Each number is 128 + 24 x the weight over its row's rms, rounded and kept within 0 to 255. Layers, rows and columns count from 0. Numbers have three digits each. The size before them is the row's rms in percent of the matrix's.

# layer 14 MLP up, 512x128, rms 0.351, rows 257-470, columns 64-127
102:143127144134079095114128087141162125136120111148187129124147105116138108126140127110120128113143164159140110112122163134145121133152136165139103114083151106172088152155118109163140156166214115
098:156107104095093131115122145142146112141125125093152099112130100116086137087097136171150105115151102119125141136158179153114131144133138150166145135159130143118155193132131121123133110096126110
111:125155155118135148076166103149112123091131106129112139154155163149114096053116170115083155118149148095098125157110148139148108118125149126113136110161166139088184152078116121143088135161153181
085:135121134123152091125158095144145137121124116152098111167235159067130106119103142132114121121116136084118087125146131120114122140132139133120154100103141106090139172116139098156141123097155105
099:140166124137146138137146128129148159150108113164129096132122154155194124144135156160193130125087194134111107150103132134125126136136141134135108132124194098143174163113131123153149095154132134
088:139107122094121206141110106099099124123125110139095140143119119114106146146126155193137154157109137139103125098118141103144136089140095126150077139118149197166078161144126128113116163119162130
103:101144128092126122082122079116162150099143133141125158142094109154116118130128139127128157112091138079159157102166146105128154126132115079123118190123163137165119117130127097093088186107110129
105:088147144130122147150111138129099135136114086131142109125169126164133118104138152151092140152183127141184103167148126138142101113089127124095138106131164149139132148098122092087160147150140107
095:114112144098120110117149173148129132118130099162133127134117110125111148119127148138120099134123110126086156098169122134139139098160155094123123143152103084094111156102122133073117092145103117
098:110093147108127119097112159068131136122133130101093092160176129156108157114129114136107097142127142140118156126135131128085095088176161163111107127142128147152123147117151136110119174107123093
106:133114152090106116142183091173121149126150113116133150111105137153109086101137098132132151146107106135142112120092136110136150117150069136154163155163108163128125146121138149165140122081164120
102:106143090164138131134146132093129105132148147112122111123131153125104120131144117159112128116121128180185183175115138108131161120117142088128102141110127113112177116091132104073071177162101166
102:101135125096100104130159147137138151121133116123138108090159143097119093119133126130126109192114165154126139114123153123135117115114128119105120134083134152164163122096114169112085150139118124
086:133120137138115114072141107161122094164111130163140101112108146130133145123098093118144114171139137121124123154126121103128151165117137125140106129082168146123167094090174124110133124150132121
100:110126168167122103144086111142117110144139151160143150147107165118139114156103123126145105110110070166093115131123154127131145142123113123140096105080162141136134160141119121144118124123145137
106:128142105092136126159129106164113147058142131133086142116133131116124129139154112167153139182138089091133121115170138164132135125099121113162181149107140129113153081091149113119129148160115176
099:171136133165134143095128112112120166165151115161128119133148095167122101153157149124146144089156158076115152125147166141132118121121108081147117089132108160127124152119108096179134131078078183
102:125081130130113136114161164096186134144103107151187152147130130094136100140165110143136111119121124141122159119138120114140149116157123154129141099106126127154159125165106101152133134155093141
110:140114128148154095102174110138123121137125098128162082143130080115121133104153156098074112127143149149188144097119124139108139145126122146078118125127057095135140124148094165164180129130130100
088:171159138113120106104124101105097143171141155152111105119144116148153151185139137102123149153125122129160135095150131127117131124170164140083143131136110187131155148123139103133111153146111177
103:139144159139108100115098121119117125100122150184074107109146135122147144104161134099086133131124123122189090133153111095126102128111133129155145164088115116164121151179154121129120103150101099
107:156105162142136100149138060164123138147142099138100113128158138157129137129137149115123118128133118111109188145162135148079111152152121108137129139142111105095146102062130132147123093100112106
105:104144130108084154130112131108097131135138129178103111131086181120100166097112118100148129140116121150130108151152113122094152131120088131123133096101086111163076130118129152150127132152106124
103:102133119133092134146157131146082120149116171159166179135122125129127099131106161119169144144147100088148166168170139146105152122142133160172124119134121118085122167132125110159101160116108107
095:108089180118173153128124066134113146104100124155140185136139137118130137090138109129119156144132086115086179147121145093089149150121112152128118125061135097165099130141137125147113147152151162
105:112109144167142115153117108131154137142137124086112089126106212150095119135131107132098108139114104108152117129171130111128198108121120131150132177089160105157147167154115170071119122119139150
102:127108167150158081151105073121126154100153200147142125127115120123109151102130176133146127104100126157092124138138177122175125128125102122139120143163133130146151163116120121123127119167132120
097:110051129136103123126114150132182158087126096126140103128081103098173124100142121185145165115104116129142165139128133129152174104111138091103158192079135137131114097159099139125135102126162131
100:143127113121113180159130122127121170117151138126138116110163124097135090120141138173165129137110147087145101126142151156167166137141097113081140137175122133168145128163127137144110104141108108
097:142146097107120112132170145091102147180125099096121124087163156141151137124125104102121109102071138133120102141126171131108095124137152114193104128175127094146130143123124185122129161113104158
116:147107166118131152159112086101134112128094139121103099155162140130106133134186173126121132120146122118111075174128151106139132148134142130127152147086148102121110091108132102207147131135139155
103:148143100117126124156144126122156145129137130109115094125150133070151080102104140116137102176142173161128116174151090133112150098162145114134135096167107152143123077124136150116130122136126137
090:072135161131152123130124150122102134149126143168129136128088156132106072119123147117145122105105151170124133089121144102124133089127093137165154175090118133126125093139143085088151121158172099
091:126126151126122158144117161090132102109139158150103138146149174147104118108154107093128087107150200132124132129146134128122129151171126169078130152122112123113132168133139117117176141112123123
083:103104134098094127138137092124116131133152112059104133168135140155150142127101110157124118115126105144108089100145154162116135065131172107128130114107166121157113152147107124101109146146111123
089:112104097077172076142114093121130143130127104143138132164104135143128105121143127167127110103145126128120105139108106147135124073095141141155138126159159121111079139130144089113148122148152111
105:101090116122165123147119110155069105163158141111117111102087131152118117108137115072155146126151146157130125151153147148125095165153136106145141154142131115139164170096135103139152147107105178
103:125115149155124108124156121160158110097168120130116151176109042137124116156112139137121152124160153119124151148130134081143131085140078160130106113109116143130127152120118168110112194145135124
107:128112138175112133182125129115185153151106128137140081150120105113100121111113127142106096142159161113140130157117126107159137129114155122118091144149116142084100115129117104104126102128111159
096:125135127140081137086139140135103162187164104168131110163129161093106127117083123098126154138120171117099139124097131143131151121137119141148128171139085103121181111143158123116121104119143142
100:091123163120091132159106152117100149154131137124138135106122117129128108078141111131165170109110107106131112151145135096167125120139117184094121125128170114147166124083139136128137128114130125
099:161100129111127096113071139138100107108128119141146075144145112172130160094153114082148146146147130108137105139165094146136141135129107143134107148114091106164129132178142130124143142113136163
092:116093101128112097114124123127136120124172160164098135122155090057138118119125134185140102129165090073178134145162131133126097111101161173134141090121145133148116090106128150074188167162130108
104:156097182121175110131160105140111126143125142138097123162099137148144126136135123094135102140103141133138115164148140115117131148166137095105116157129110162104163103145154152131120137131116145
093:135125111131116089181146119159148160170134160094116106148135134158106091131131153146091171111140117098150128147130128086121129191132086121097130124093112117135133081125172127146164086132144144
109:112092101138120103091126166109109158127145117144137115154119137136142129168110125119154095125115139134082169091119138115173128133135137133162134135159079156198136105128152101109115156140146151
094:134114127129158119110164091142108076120120140136129092130123090096158122150147100114132148150162103120152155101114126145104081142146134084147121145106113097140149152132128152157142098135150124
115:133108179166095134160103116114134182163122108123163092100138102146132106113134179171083114104121109125096154118118116133109150138094108127111124134152153149130120123148137121136088154150113126
111:098138121150130096133136125110123120089140130141165140139171126111114078107165140169099164158084136130145094150111169121165083116120127137108145098149131118129117155140142139121115126169158138
102:149143170085137090137140110164167128144161148144123114152157125131149138154180132103153119099104162140157094128137109136134074160159118139096097130143192092103125110099135080132110118177154141
088:126140132086152164120138120116149161135107133119134131125151174077118101110157124154122122118147125161142111110103140124143102149131135140092139140094128105108084144142116116100139113149095151
103:075104143105126141126149132118100122165120140149098157122102118139131112112154108105116124106125151108162194176151161115121081145155085086139125152128133102170150124129115072146114157145145178
101:129157149133141159149158112107123157174128138102098108114115144123167159117140152135141132132073130144134131177111163141155133149126124126137116134100086124099150136067155172137102132164143098
102:117148143158145137116134107132102162122155153108115123112152116105138122124121129155140161140116130111106114139151123133125203103153100178114148138101114120106113170127141127143111093119109066
118:106147148113111140143122099109173140143139150133161138096098136103116132103146154167140139164112124122162121161132159158174133135089091101144124126103152110150118130117143136130150130126068131
082:102139138110115100144124135168152118080144168107128111140096133135178095150141153144119082147154131081128180145131137114136119153119138128115182137154140103109145129161103080099120109175105139
083:145161134084127119128114111158075101157137137104143109174157066110129165095116114111110103152156150158083126133112129130155101111137148103115110165119153119092132129109155110141134086171142117
104:110108147125068151144157115096113157170138119140151126115117115127166116117173154105119149161111168120092139119158142127152112154133107160120148091133117147137171160177100154158178145108094139
092:083114090136143125126137095132145129091109148109122119150194134105152122122112136121139135153089156160111098104093122129099147120161151132124151129120126084120141206066150107167113097111124117
094:085108136096121134147139132112102154108114090113162096164129132095111130101153154121140109092106108135155101089125144165156146140134120136130093150152136135141124136152132083150082096162106145
099:118163123179144104117123111133139117118136108161158139150142114145114136109163127103129124129092122099139088104112184092148103127093119117090109116134131196141147112141095134103173117157158140
096:109139150137160116149156152146146125114144069140127150133147121110143119111078114143118147153147121152135072138126113118157094161126137121096111149143149123152087101110185108115160146120129137
095:152118113135128154142079107140147147123138087099120160113137124094093119157162114123112095166112143120121157104165147109150134119164108126133129148138113137117137095136153141097081122084147099
092:157169127091103143120102165158095119138146135102121160116102143103086161126124144151126091131121164130099125129198128136100099143101135131109099130123142097119114131115142110115180114109109099
102:144117131180108122118105115135103127110124128108126119114093138151104142143128147121125126122157140165090119116127126075106142074140165120109114109146109159112145099164139111130143160152107129
096:113115113115135123158129153125114142106153136146132125156160135111158122113151124116168123159140122114153099122040137123147122138110143098111122175139065138148136138129164101137127140147138146
101:148103140123159142137133108142138117143097089175092150137147167143152085139118152131145126115125111122108173150120171146154118131163140119128094133097089105147114128122099145168091144172116132
105:140134111103113166128124120143087147108159124140092146148103181145151118146122122117169164121134137116142082137134132152098119085116089137125204102146114147110127169140123121113131144098156111
097:124115112105154047112119127115138122153148123134094132128178144122142187176194126134126153123118088143125116123113103094101126121121168121111139134124141086145110089131139144106150150129097158
096:136107166115106144132161161125102141102116154091146154125102134141140118147113089159157134103104100109119143157147092108137113092129114116138159096123175114128092134143166134157185167147185117
100:099109137166105115078140138146093099147103127165133097138154089161116165122170099101144101143110151087089147149114118075110125128130107192130142200114117123123155116113129105118119121107135141
098:145155147108098116068095094109095134150142124103178165143118108119129118120116120114142141124120155092143146112175117126119119082111145100113173127141128143066166173124065140134123157150150123
102:125152134147157182105100111160102081095158163108207121082135146134121136087125131181117117114119114170104125108111142092130124122106112117136134114102103096142167132164086135117138153109153122
111:127090131125169119150141150171156148110156120150132117111116141169136101143111122125159104118113134125125133079115123131104152147122136113124155158116144051143118122148098111110092118160136126
099:092103122081107125115091133137082119095158103097135141108139086092117159122140155131119100079123121117121160145136136113114158141111126125144161148129137144134122144157155126139135167134152129
097:154090124154128123101088106205106124118149139101156123118133138132141135115095121101119108159120108109140097127148164104144112109068120143099092155116114135143170134136155162168107143127116130
100:101110095126123156129144110142134090112157123145129156121126131126121147115127119171118158130125126117121128133172106109133133087149125126116092122097098139128135110118156116143154134156164089
086:111132091115150110178112114063144124154115114115120130157116121144147151120113111146122117156163059114137102133180139103158141125134081160135131106109151158139128172120105091107152124117119119
106:131137139116106101165161116128104098130153124130135122135105102138149112088136125141143084150117175135116096148119130124133145150132152135112118131107148135097150086148166141115116102166144100
106:148142104168124153130110133173126099127163133134177102084114082080141148142163134144148087137122126077122120138155154098124142128111121122106098124105094117088161119134102116149118100143105097
100:137155121105143119115128139138125125132108123118165134123181137154086081112149114187122161127104176141126150147081151102104104108131157155124143142105140130118151110129159144128124129120118167
108:117139167152145173147142112163083116119118142106156119167122104178140165129152155139118087132141124123120137146159164133106151126153121139139095158107115112158152149093106128117147127123103127
076:158136067131111128145110148102132120133096103103136123106125165151155107114147124119107121147133145142092107158133147100138099146194108136151103081106155109132125137172129145117142164144139074
095:110127086139114126122128115105121078143157111113114121154131096139152120104178100115086151142113089150176151083137161117150174127169108175180171139133116109171123109130119137154112131113108149
100:130103156112108149128142167141140118121155154132198163137114121134115142159165121127113165148096086112132126123101164133074080138153127125141123173132112158120109134149146094141128134136103153
106:113166139142098057133143114133104110171095130125145137152213131096089129124141159131141131145095171128109107133087135115122152126103121142095103169128146123109109156149133162158132100128161130
104:137126159144119133080112195124112147121133116128126103163162141125105061113124167157158099101111125115082120143121146142090122151098117123108108143166115123180159132152123138153123145090148142
095:124135124136102141120154152091075115147148123170130138160172125133129144171171097116107078108127135118123112138146165145088159135110134134102102136172117106094127100099140139112110103123147117
106:143086123110074122104177134140128148163134135158134146122135121106147106164112136152111100121149194108138115144183111122090166134158115153138127124117187141135135107131188088136129104126131106
097:153097147139115099189123115121129072142157105119151165107142090106150135149101170138107118157149154124115125133122192117142155119142104125140128127052103116151102149145107157129145132163124150
099:153149129158085129159125085109141098151163068108125177196135078168157107118115108076131126147143114111099123097122131081117120119132074146100120146122123147146112130140158136128173133103097149
107:129110165141161161154095138102111110114133110116106147132175115122121151107137151146153106131121119180083145174070133092146155151151114115173121137158132111153104154116085157174099133112135130
094:131146125123114114128110151128149124164108096126157135156126130135107143101157104145141147166081148105150142191115143105129123114107126131076123106103141127132186188145139167137122092183075092
104:130154154144092110128122093125164151134152116091145115154146138111091155105124102074162151131150121139137103134121105129102132104111094125106132159091110135153188107170134134125158151134136162
095:145163116097092129149138118109137143162130164151118139163192109122153093153129112108109123173139140132134111179134157156113154125090129127142092138109152136125154121137097089103128115162162089
103:140147124152121175138112132100136126170125121112136115113120146144106120116180102124110131097104147146142137125200141125159158106114151139139098135113143135126116117108139130120097130131131129
101:126120170158142166105151120134108106108149122120121122100112167119179117121122122132132133099183124158148085097131128101088153164121168121132138121114121134086110132158173094173176111138170149
103:113153129126143123126098139109132136144173131117149145103158154102104114107153132159151109126128114094204133110186123133161174141150100140120127167123121138107119118102105103125153139134136107
090:173119134106144141118136148107107103102125160136120125132172058118146136066104119155145100125140151109116167140136146127095124127162149141152157108120165136132138113127145137140177127160109167
099:115100160100108079088120131109115172146127127081126132124091149126128141127179166103122136140166123115135161138130135147130118153162135123100086119123129149138126102134094075132098108153104122
098:178106112128151170150130144120128100137146131153063114140170084135170095123156157113125133125133103168128141116097127114151134165151123129115103134121142190111127122123122110121087133144125149
100:120125117163132127138134126107143118152125104129164100147173146130109178158166142099163079099104182122135120099126110148150142143120131124095086155137098129113128100133135112115086109109145163
111:074140105129139149132109100123160102178139107123110119081114195146123091170148128150113101123197140114118135183153131135168134125141098105102143154130099117135127131101137135117110121113080153
101:107129130119129155099133128106134161089126131167104088120112099134168095106138130101094142169127102150134098137153128103093132121078126104063139119076131117140108127129120143137162157150131127
094:096147180150101119092143183145126129149140141125159104126130150124124171165118137156116111132145137140168119134091158122135118133125098116115133128150143146120150100119142134127118158138111177
111:076144148128152095147120118155156149160106088165142141152124105128126109106125158121118094139156132132111143097171134099136130186121159116104136112164127146090121119183102146113149129138129130
102:130154110170128163122142122095120118115116125152095131148148126139129145149134138115163120081088107076084129116145156077109115092142083110139092150160114056114141163116120165114116144149136104
094:113148096169152118155136173142110186155155117143107131154141112132113137144112133132153131118128134122126120125165128111144123158137137128106139138175153113144131115143155100133099162175127147
098:155123149132125137111110135142146114119147148094172149137120072125162177139138162119167114123129106138141075150145116129150120121150168144126124088147094124136137108120110135150127111107120130
093:108137134179092145078127124164094130124122123176201118104140152154139101118109165151088095122132124134161110145108135096100132118090136143097154116107099107142107159144152149141151152131124159
095:123138125166173155157170091096126173082126115130132135145127101101125158157116144138144070136140157141149108157140157109110142116150134147081149112097138106144152132149158120122157115127110160
098:116091129106112124130114104153086125129119140187113138101111165143096151166139121083176115128108126134102114160160118145101073163146089092101135180138127147124143158128148098135152125119144171
099:156129138125088121163067093117171096147106133106136127117131147109109138163140146157137081119133134133121135138137153121128156117100087154125087182116130148105134121136142117118125114121124148
088:138102119112100106089134149109144137107146098146128153123172130141136118121086160112086118148140127116150135102151136117149116120120156114110146178107113142132109143167077098136145109135118127
098:095129132091082136120148128149135166135108117123130123134091119117143183152147117146146119085142083147160142112121168104124144090151136092128136125141124115136210129133133074152183154095108113
092:170103191126123082126108080145177099129143122137169124116174116138152116111117149122083107157156108104188128151158103133128119125092161108168146142124108107167123104142085130123135161139141100
082:190100103102139161141110136113123151132138118101137137142165146147133099143144146119144185131130115139100106121098145137124128141138125159113120143136125169113125106168139151096097118124153134
109:159166116151076114136118121140105157138114106151110118112109124115108090107146119128173132148122135142133158101131156154066190146120091126134184116116122115138152113160092141101075144132128152
103:122188107125118104172089070112119132122164130109145154115128123170122109137169099175114149146159110094138137153132115144103118076121105136135122097123103099080129156097129094115114135119140130
104:108071118130103125142108141100145100117131133143098064131153112110149159158158142177132122145122159104143101133115123148137143124127157101106153146126160127128130130143177130172105146146133129
101:150149151146109186130131126130168172136130150133113097107107123127149120127139105136119162127114155153128146125147168106111177138156142128091092151138080148118093127117133144120108152135124161
095:114133132146102151132122140172162129133101137134140168167109153095090110119135106217141127116127136120133084127153132103119135119137127163132157126161146097132121151159089115098089166131098119
092:144127113178122135161182106110127171126131152142094100113133098130137117105117098132113105150147100103133117145150112072126153153160093138145100123158128114148110139145125119136111154107131144
107:094123131151145157126090109144149111144146129106111081151125106138147100154106186054157129112126116149160086133119181109164110118099115116147164135130134096118076091095098127147098127155149108
099:128068130159098146107137147123136165153112141123128075156128140101129113111102103103154100147133131129141119078108128110113129139123153119096093135158113115147171127148084107081106145129144119
088:116124099089127143101104150099143087168134066170105165149124143113118106124168136117107108147094106162149185139114165089132143164106114138134122127164103133134098164141094103142139136123144169
102:151119102137125086129122086112112111154147162157120137102117153142086104140146140147149150099149149109147125129125128081130152158168169120096159127093125081111148118097139165166153112131115138
096:155135134141132144174153094108149141176146132082120124137150130141108121124111144129113142194140153140129110086105096066157122107153135120105125129090141135146133065178121132151093108154133116
115:091123092163133147095142157146135139125142121163138112140174150094114129139154123145131124141086138086110113138130142106122138137097121143140128104133127140107126157159144133130191095133105098
106:134122178120125167102152119102131146154140143123097171080120129105133128147148113126123153154103125158163131124139146111115143114120155087117150137126111169180144127121138069135126146140097133
087:178116157135095141098122154090109154137103090113127105146104116104121129107141149098129144141142143144135093128136174103099138120139108165173146105100165157107079114101143117166130160115139127
104:128083102129097141154147071152192091157074119139137099093125162135146162138129110155113142158106081158128131115147119159096145136119136114141150184103143122133097123143140114142166152138140133
102:105155144115123158098124131130132132111124112164137132077140161093128118128165123137137110113166128134131101110096140089138189153130127118130119140122059109168105159127135105106141106126113113
097:166119115122125186077156122131108112142102087089137092108140146130177123114120158130128080149080143117116111136115166144136111125115112118145133129131127155122118100125092082132121129192165151
094:135103129113138110146074162142118159118164134119132092082114095099137109130087129149166116103113126152131127165116133105084132144125104078091131131121129158121123097136161069148109139174150099
099:112125123104171166132113103101135114133131104102122108160159107088137101083144124193097142157129113151139103101099118163145117108116134105140127110170104139123111154136121122119144126123168132
102:147122119134097138122136126136112087175156157136141137096207083155164116100141166105126124146142124140167179089133148111142137131109139114107137108115150134088146117156119102158124166114143118
093:149134121087138128117117146124169160099136148128134128146082172104145097130159128124147103174150100085136150131098121116086132084122113164116120104115120163119181130158128154109119135152107130
094:132143139178165132145088133072102142146155126123136109118160122142072156122128157112082128110116112166120123116153164145090126154133156109130098138155086118101117140096111107127159164146142142
098:120101132114142108152107135130085146157145128127130131118119109067118093116123124120166120105122139152134108159138095111097102122108134085094114128132118093177108135124114193110117133119161137
113:079120120170092134144090159179164152100115127140178066124151111139108127135144129124117114105124141136132115137125139139146141155168095089087137134126155120120127114135105124125138138135131120
108:159144141160106145151123077118120156131167168149142149131147114159160164135110144117173086125132096137132130082126156146146142142147134111101084103128124105158093110152086090128101142085155119
095:143121128100135150121108120128094156098133153110112123140138147139129160106129130150137122121138160085151101122135154144113086130146123101100163137145140162114132135131178119117148164115158148
112:112155142112147092132119108155102134152139155106102089083111127140113117110074113090134127128139156089143170136149130123133135147159113146131058189136144101153099123122123143132106124111184118
095:131119129072121125125138116124114154126106118120110142051152159127104116124173150085143152134086156141111170113153160110148111132102147119097118141142114107163143132132148150126092146169148113
093:146105119085124153090132106071141079169108120116127077152122092135116171145132119158141152163101093131169140114118130108121162120106139132140121125152118126096109136126156133150095137124151101
096:138136159122116133106133135121136110119154133152135077171115128165049135135116159140144110139093091156120095085128119086148150088136150162146142137109133174129137159151136157120141148134155146
084:131100104121123112121127162081062131120115123116192128105178148154149105167106114108170131163158146102110114095149129160130169092153097140102119111123108140146150142138141095134126105137094095
099:149147162157132129123120126135134187137112114153148156127081148136138102106124133136154069130161128140111125135112161096145154109155129158127129133090130126075160099124158081175130157089133113
097:137121111119123137119159122133108120159121142077128112131115146130163115091095119121173082141096099132113101160131113111158166126114182136127133205132146106142095150126127161145135116121126185
103:155137146111131098148142118132116140139170123158140098130132140113125124139123111157138073126126164182119122141148097098111112104097123144181090174159173133156095168105136121103128145149132117
088:150120148158105112157144112154114145106134124128106159151114148149166067100099099140147147124145084121112102115113137141072110132097084095121165133166095133171179111154157126114142153130138127
080:140174075160129134119174133139073127132134093137120113136141162154119131047110142171153115101125101138111121106128121140131133113154146091096135109133065116117146148157133105148136081101137127
104:167091121124106114109159143124092141159101160098137105094112145141156140152121161136111124166127082116114143124139198112116094109135107126145130096135116151157088155103090138142136141122153108
105:137136094125150043175166137129129130154137106106152100159163114195156137118136110113137093124125144136112096142129124118087104147122103149110099095130113130155108121174146137146105153144101193
108:132088145097105119146170119128120104123110095126116138101182163159145113097188164112132127155169135080150106188144128164121092122113104159124167152119100144105151128126125151132139138136128115
109:160115147081136156099156150170133108113124143127140103141106125123116146122133124126120122149104116073147171148117172135135109115138059145124148140106125127126125133082155126117109176106144134
102:155172134089106129086173139150132150195167102080162104116140127111110163086123116101121105102115151162152107147099146099154158128145123131135101107105162142145149118149075151129123130106117155
107:146192135131111149123149100089135105159152119149142132129136127145147115146145122149136124135110167114126104128106167135127121171132109116155108107106134140140162069158131112111089133116132114
097:134073110164107075128138133128123124146110116110095128142163139165161102130140096100182153150098077141131128130108147145169121099165127121167156147134116156128116142137126101143130131151168115
092:103149140106124127133124122110132114102132114128129150132163122199173126077114126164128125124100096111132161128140131128126169130150115156185073142133092098128120100152154118121125127099152126
091:120145121076134159154138121141157093154161117182099139142159116122147090157126099099090137156131147143121123136154120151125146144155112101088136147089153068103133157127124113105177146147151165
088:110071106128097131107119135145100108125130134135125147097091078132148146097132139192184103119149129165091139167101120117095094105119145108149114156105150147159116152125132124112138151122072114
104:063127131121075137105072154145154071104137103097146147128117110139160149124150124149130111122169156128131107200120128125153128121137149106114137069077119112168136156108119160186148121129139165
088:125139145125095127114150125066135123118128115108125084117164143151146119110110155111111109107156116125142140111145138083108125143111137133118124082083113138155155092096138126154113155173125096
117:150123137110143109148131091087114086134104105135154124137102156135139093143158132146174165129164121095124147146129131105131148160110093130138107164096129104102140125139094072075138097186151115
110:150132173116111124109146158101124098142141101126124115130119142180170080139121132103134136115114140107107120103151161098096131169120160128144161118139122163142083127173133099150137104115098095
108:101089134097137119123160124131117088152106143142123126143165137110087115107133156162155156140125114141136118123118103107149113114153095153134109102116136147143120163131150148088114131105114120
109:136132156148095130155094140208119115164114168137144151128094105149092144113099134156131130121084143145116118131116120099109151114156102129165093149171145102083114168118149143151194118110150142
102:117111148171124123117191142129117082120078124145100123150161138106147122130151094135134128136123155117124046116144146118141132155171128117104134137130119091106088121138122148122155119121164115
099:136115134117112089139134148132129137121096111118110141188134137134088128131125162127166134136183130121114114161106121136115158130132061094141152086111169141133151110104077152142153134128131097
110:113144112121143141122151153122147061170120123107160097142165125154095132130163137148138109181128080111122117149131117139146159132136113101123147130126144114127111087138159113124094131149118114
101:131095125155127128126106164122158124096140127118140138144152148137111081120097150092088097102130181151173138149130119131137153105124141111115134085110122151103145162150122118144112142152160122
088:129148100157153129078143128109096111129120103135143160123103110104138113163117100152137122146114131138124141120093145147086143108141123116124136138107128128160118134118117155079119097146156148
090:132142097117135100079127111112126120158100125154145133097105171126084063160148144140124138095152117138151131118138109072091123112154160108128140127129136148120123164106139130112108119123130164
103:109105124091102142142124148114140156168116147141113203137124135117070134132156140109143105133116152126137136112104185106103091137162106147135102152153130157112114104157122127106127139143141165
093:127152128141076105134116097201105139091144115137126089114143171167146136175138132115137146166121125124135102138124149159131115118147094111148142125148147125108155148140166111154113131124152115
096:103109157161110143085155150127101131104126107102117143190127138130141095093102159094140129126156134103106092123126132093129095134162141117173125133122105092089162146120079128148140103125093084
111:142175093142121077133123102137122072168158138148185120102081117173109116138131159134125140117168141099175122125124143152119104106116112151121050097113124143146116138107120110130110172172103102
107:151145096117126144126129119127133144145119091087109109106125184160152120126111111119118148109083132181121176140150169108150131114115152075089189129148146097128070124157136105110122094145117167
106:105146108120130166138159101104118108125187135086128164069083137146128146152101175141139147168097128166147140136100147058112108160131136114136158113125121099148119112145149114179104148115145114
093:132077164128081160153131178143113102138133114148093114157117102125137121127139149119154086174141120113130127152117117118159152143131115132138125115084167096136148127182134136119130173110140146
096:103117139162133114181155111134157128123111140093098112122143111102118148148115113103135152129121099138185111153128116137122176113176166168132108182129102109103133154139136137085130170119109131
099:140122156174110122116148115119150138174139109116099127151117140111134130093141155137134136158127107093134110087145123125126160157122116153139090170109128101157139171118110152109149139134134155
094:117121100116109160098151124133128126120121115083122114115108128128099121123138086078145159154133141118131166141129129139138091138145100093140135143180122106157157156119108120116099137115112150
099:093126119130141154134146154119099143115153163123125118124109144103113151127166103133141177121103142171134138128150153144128134124118145141108116130149118116147143165160053100201126152148110123
094:166082082116109162115117184111119122134150153108119137111166171142127140126120116194119101155138177119139139151086142115101134101154130147137097128146137128126136108116133114130130167133119090
101:126087115165094135112148143108115096120115156124176159146128103121114153116139079116101136141154102104162105124114154130121149129123149116151134111114177159140117111118147146113127161156146176
106:118117101104102139111143151141087135117162156125149168142091152121128128114109139124143111131152119136155142145140169141123177073123105109157091131137123122121146138117125108137127143142151092
094:163144110084110159113116129147137114116151131160143119104173147145138066109150098095118136134132141072180106139104145135101141119106100102165127133090117116119130089139122108135172125121146119
099:150121152115086145133126107112154097147112084140117095133190100148128148105096087106150126129115132100148150116117177124127150141105134094136143088092100092145125091130114147151088130107127119
094:119194131098104111141127127138141114144172179135142118158114109100147097069121114135148109113130123120121121126150161126134130108110136098165173134127177121183106113137141139146124092129108107
103:200138138125106104150141096094103123116147148162152107116141127138076141132134131148174119086135141160146121115130135109128149118110113129081085135110132121122102067159126121166140172132123125
094:119113130121088115127115128116148159120121101119100133090107125134119130082186116170116148130118143146115129167135125174140136119112182112134173118122128081137129095122129144141094114145186132
106:139119099130127124128122144173112113124150097074163094114139117179102181099141171122112130117187156115137102132169131178137104121170139161155141148157132143142125105151151145140095135141102089
110:128096160117117155135130152117119138114132107187128124113119143160097131156093137096137142134103123107154167134115163132129169165150136108161133130099096099083141105120155124129154154106138108
100:092124181130116164109166113142135103117112074115113117170096169144128104135126100119140106188095134143172115128157102122132151137123119146146145122098139154114129104101095160133108134135125140
096:136125117097146116084160119152119149163163113132098157123124108109163129102172137131126136145131131120148146172149115151154150102112127119121101133148089134154109132042103107074146122158162133
101:086158107094127118146153116144085123075148093134104113109156136126134124118126127090133105168110103134149085136150161100128122105149155133148195080145120149095121143179130173150074141155142130
102:092130130137152115122137130115123123142103137129110115126125134135149103157167152148096125160162098148109107124160130117155145179120126109109115107146153155148150098094099156128137173171153133
107:124098128102108132109108114140096185106159148135130160130127105065085132138150144145157099155143150159126148157160144120134110114098134131078187092159135147100132075166117090152128127112156145
094:133093150136128086129155143124126115160140127134153107102108183164113097134161142119150135103132122134120122155111146112117080094132107157128131102122111137172146149100117145163133152144127116
096:078138135142119074146141115145125145148133079108124128135119149093127145165071091136159086121102085154135116144132137082164113152163136128151123145123085099115120120146138099080107112101153173
093:127121083127136139101146165169139123114117129142099168139118149101154130111124138115101130111118156088126134165167139137104111136087087123104126116155107102127157149120163093208143087092135144
106:107091118116127145133153112178110124110157129170150117148114126141127122114153138136121139146114122139137107132159192160152127155133115136106102147083131120138120106130156115144150164173135149
108:144155133131137158166157128134144163139102083144086124105136155062108128145166106158189106148093146119144124150120116134147134123172150120191153130146115081166133142121129109099113168147095084
112:146078137140139107146084097121113142158133116116148094167076095147116136123154145154111095168107105096123138126135152120113164096183144125162116102151185140144141088102111099131123127108085086
097:101124137153136139150113158082140084128109103088115114108098158155083164132150115170148123111129128124116117130135172110172118137119117118129148132078130110135125166103124167139144147167116107
093:115108096122126123140097120103117133122153111090113112131124131140130168151140128140134102114088124206111090164102167128115148168167130114123167099117152117134149125145098112115111147167117152
101:124117151131127132095152128121116102157152070150116147167145108060169143135112118112127094160100157128136146165152151134124145134097173140120148092088100131146111148099176121101178146098121098
105:129159144114115112101095139141105148124096101141143101143134112153135111094177157103154137149078124157126154123177141144154144171112090115095129142135159132105130177101123137155138133108149118
096:199123130130163133128162129151123116145139120161109084126116110142185102119126097115129135119100143120160130149147125122094149080109076120137101165110102152124080127107108125103150119113128145
097:057118126120137115184149088165118151064114094155126135130141163107134137103147141142147125153089123135143106158090123125140100155132110128143122148104174110132135103136094094124146145144165164
105:153127138110067167129120136133203076094120128146135094144125144111082170132124096176125109146151134139137109102138148126120140126111142071115157126121118085142135137123159130149135173127119103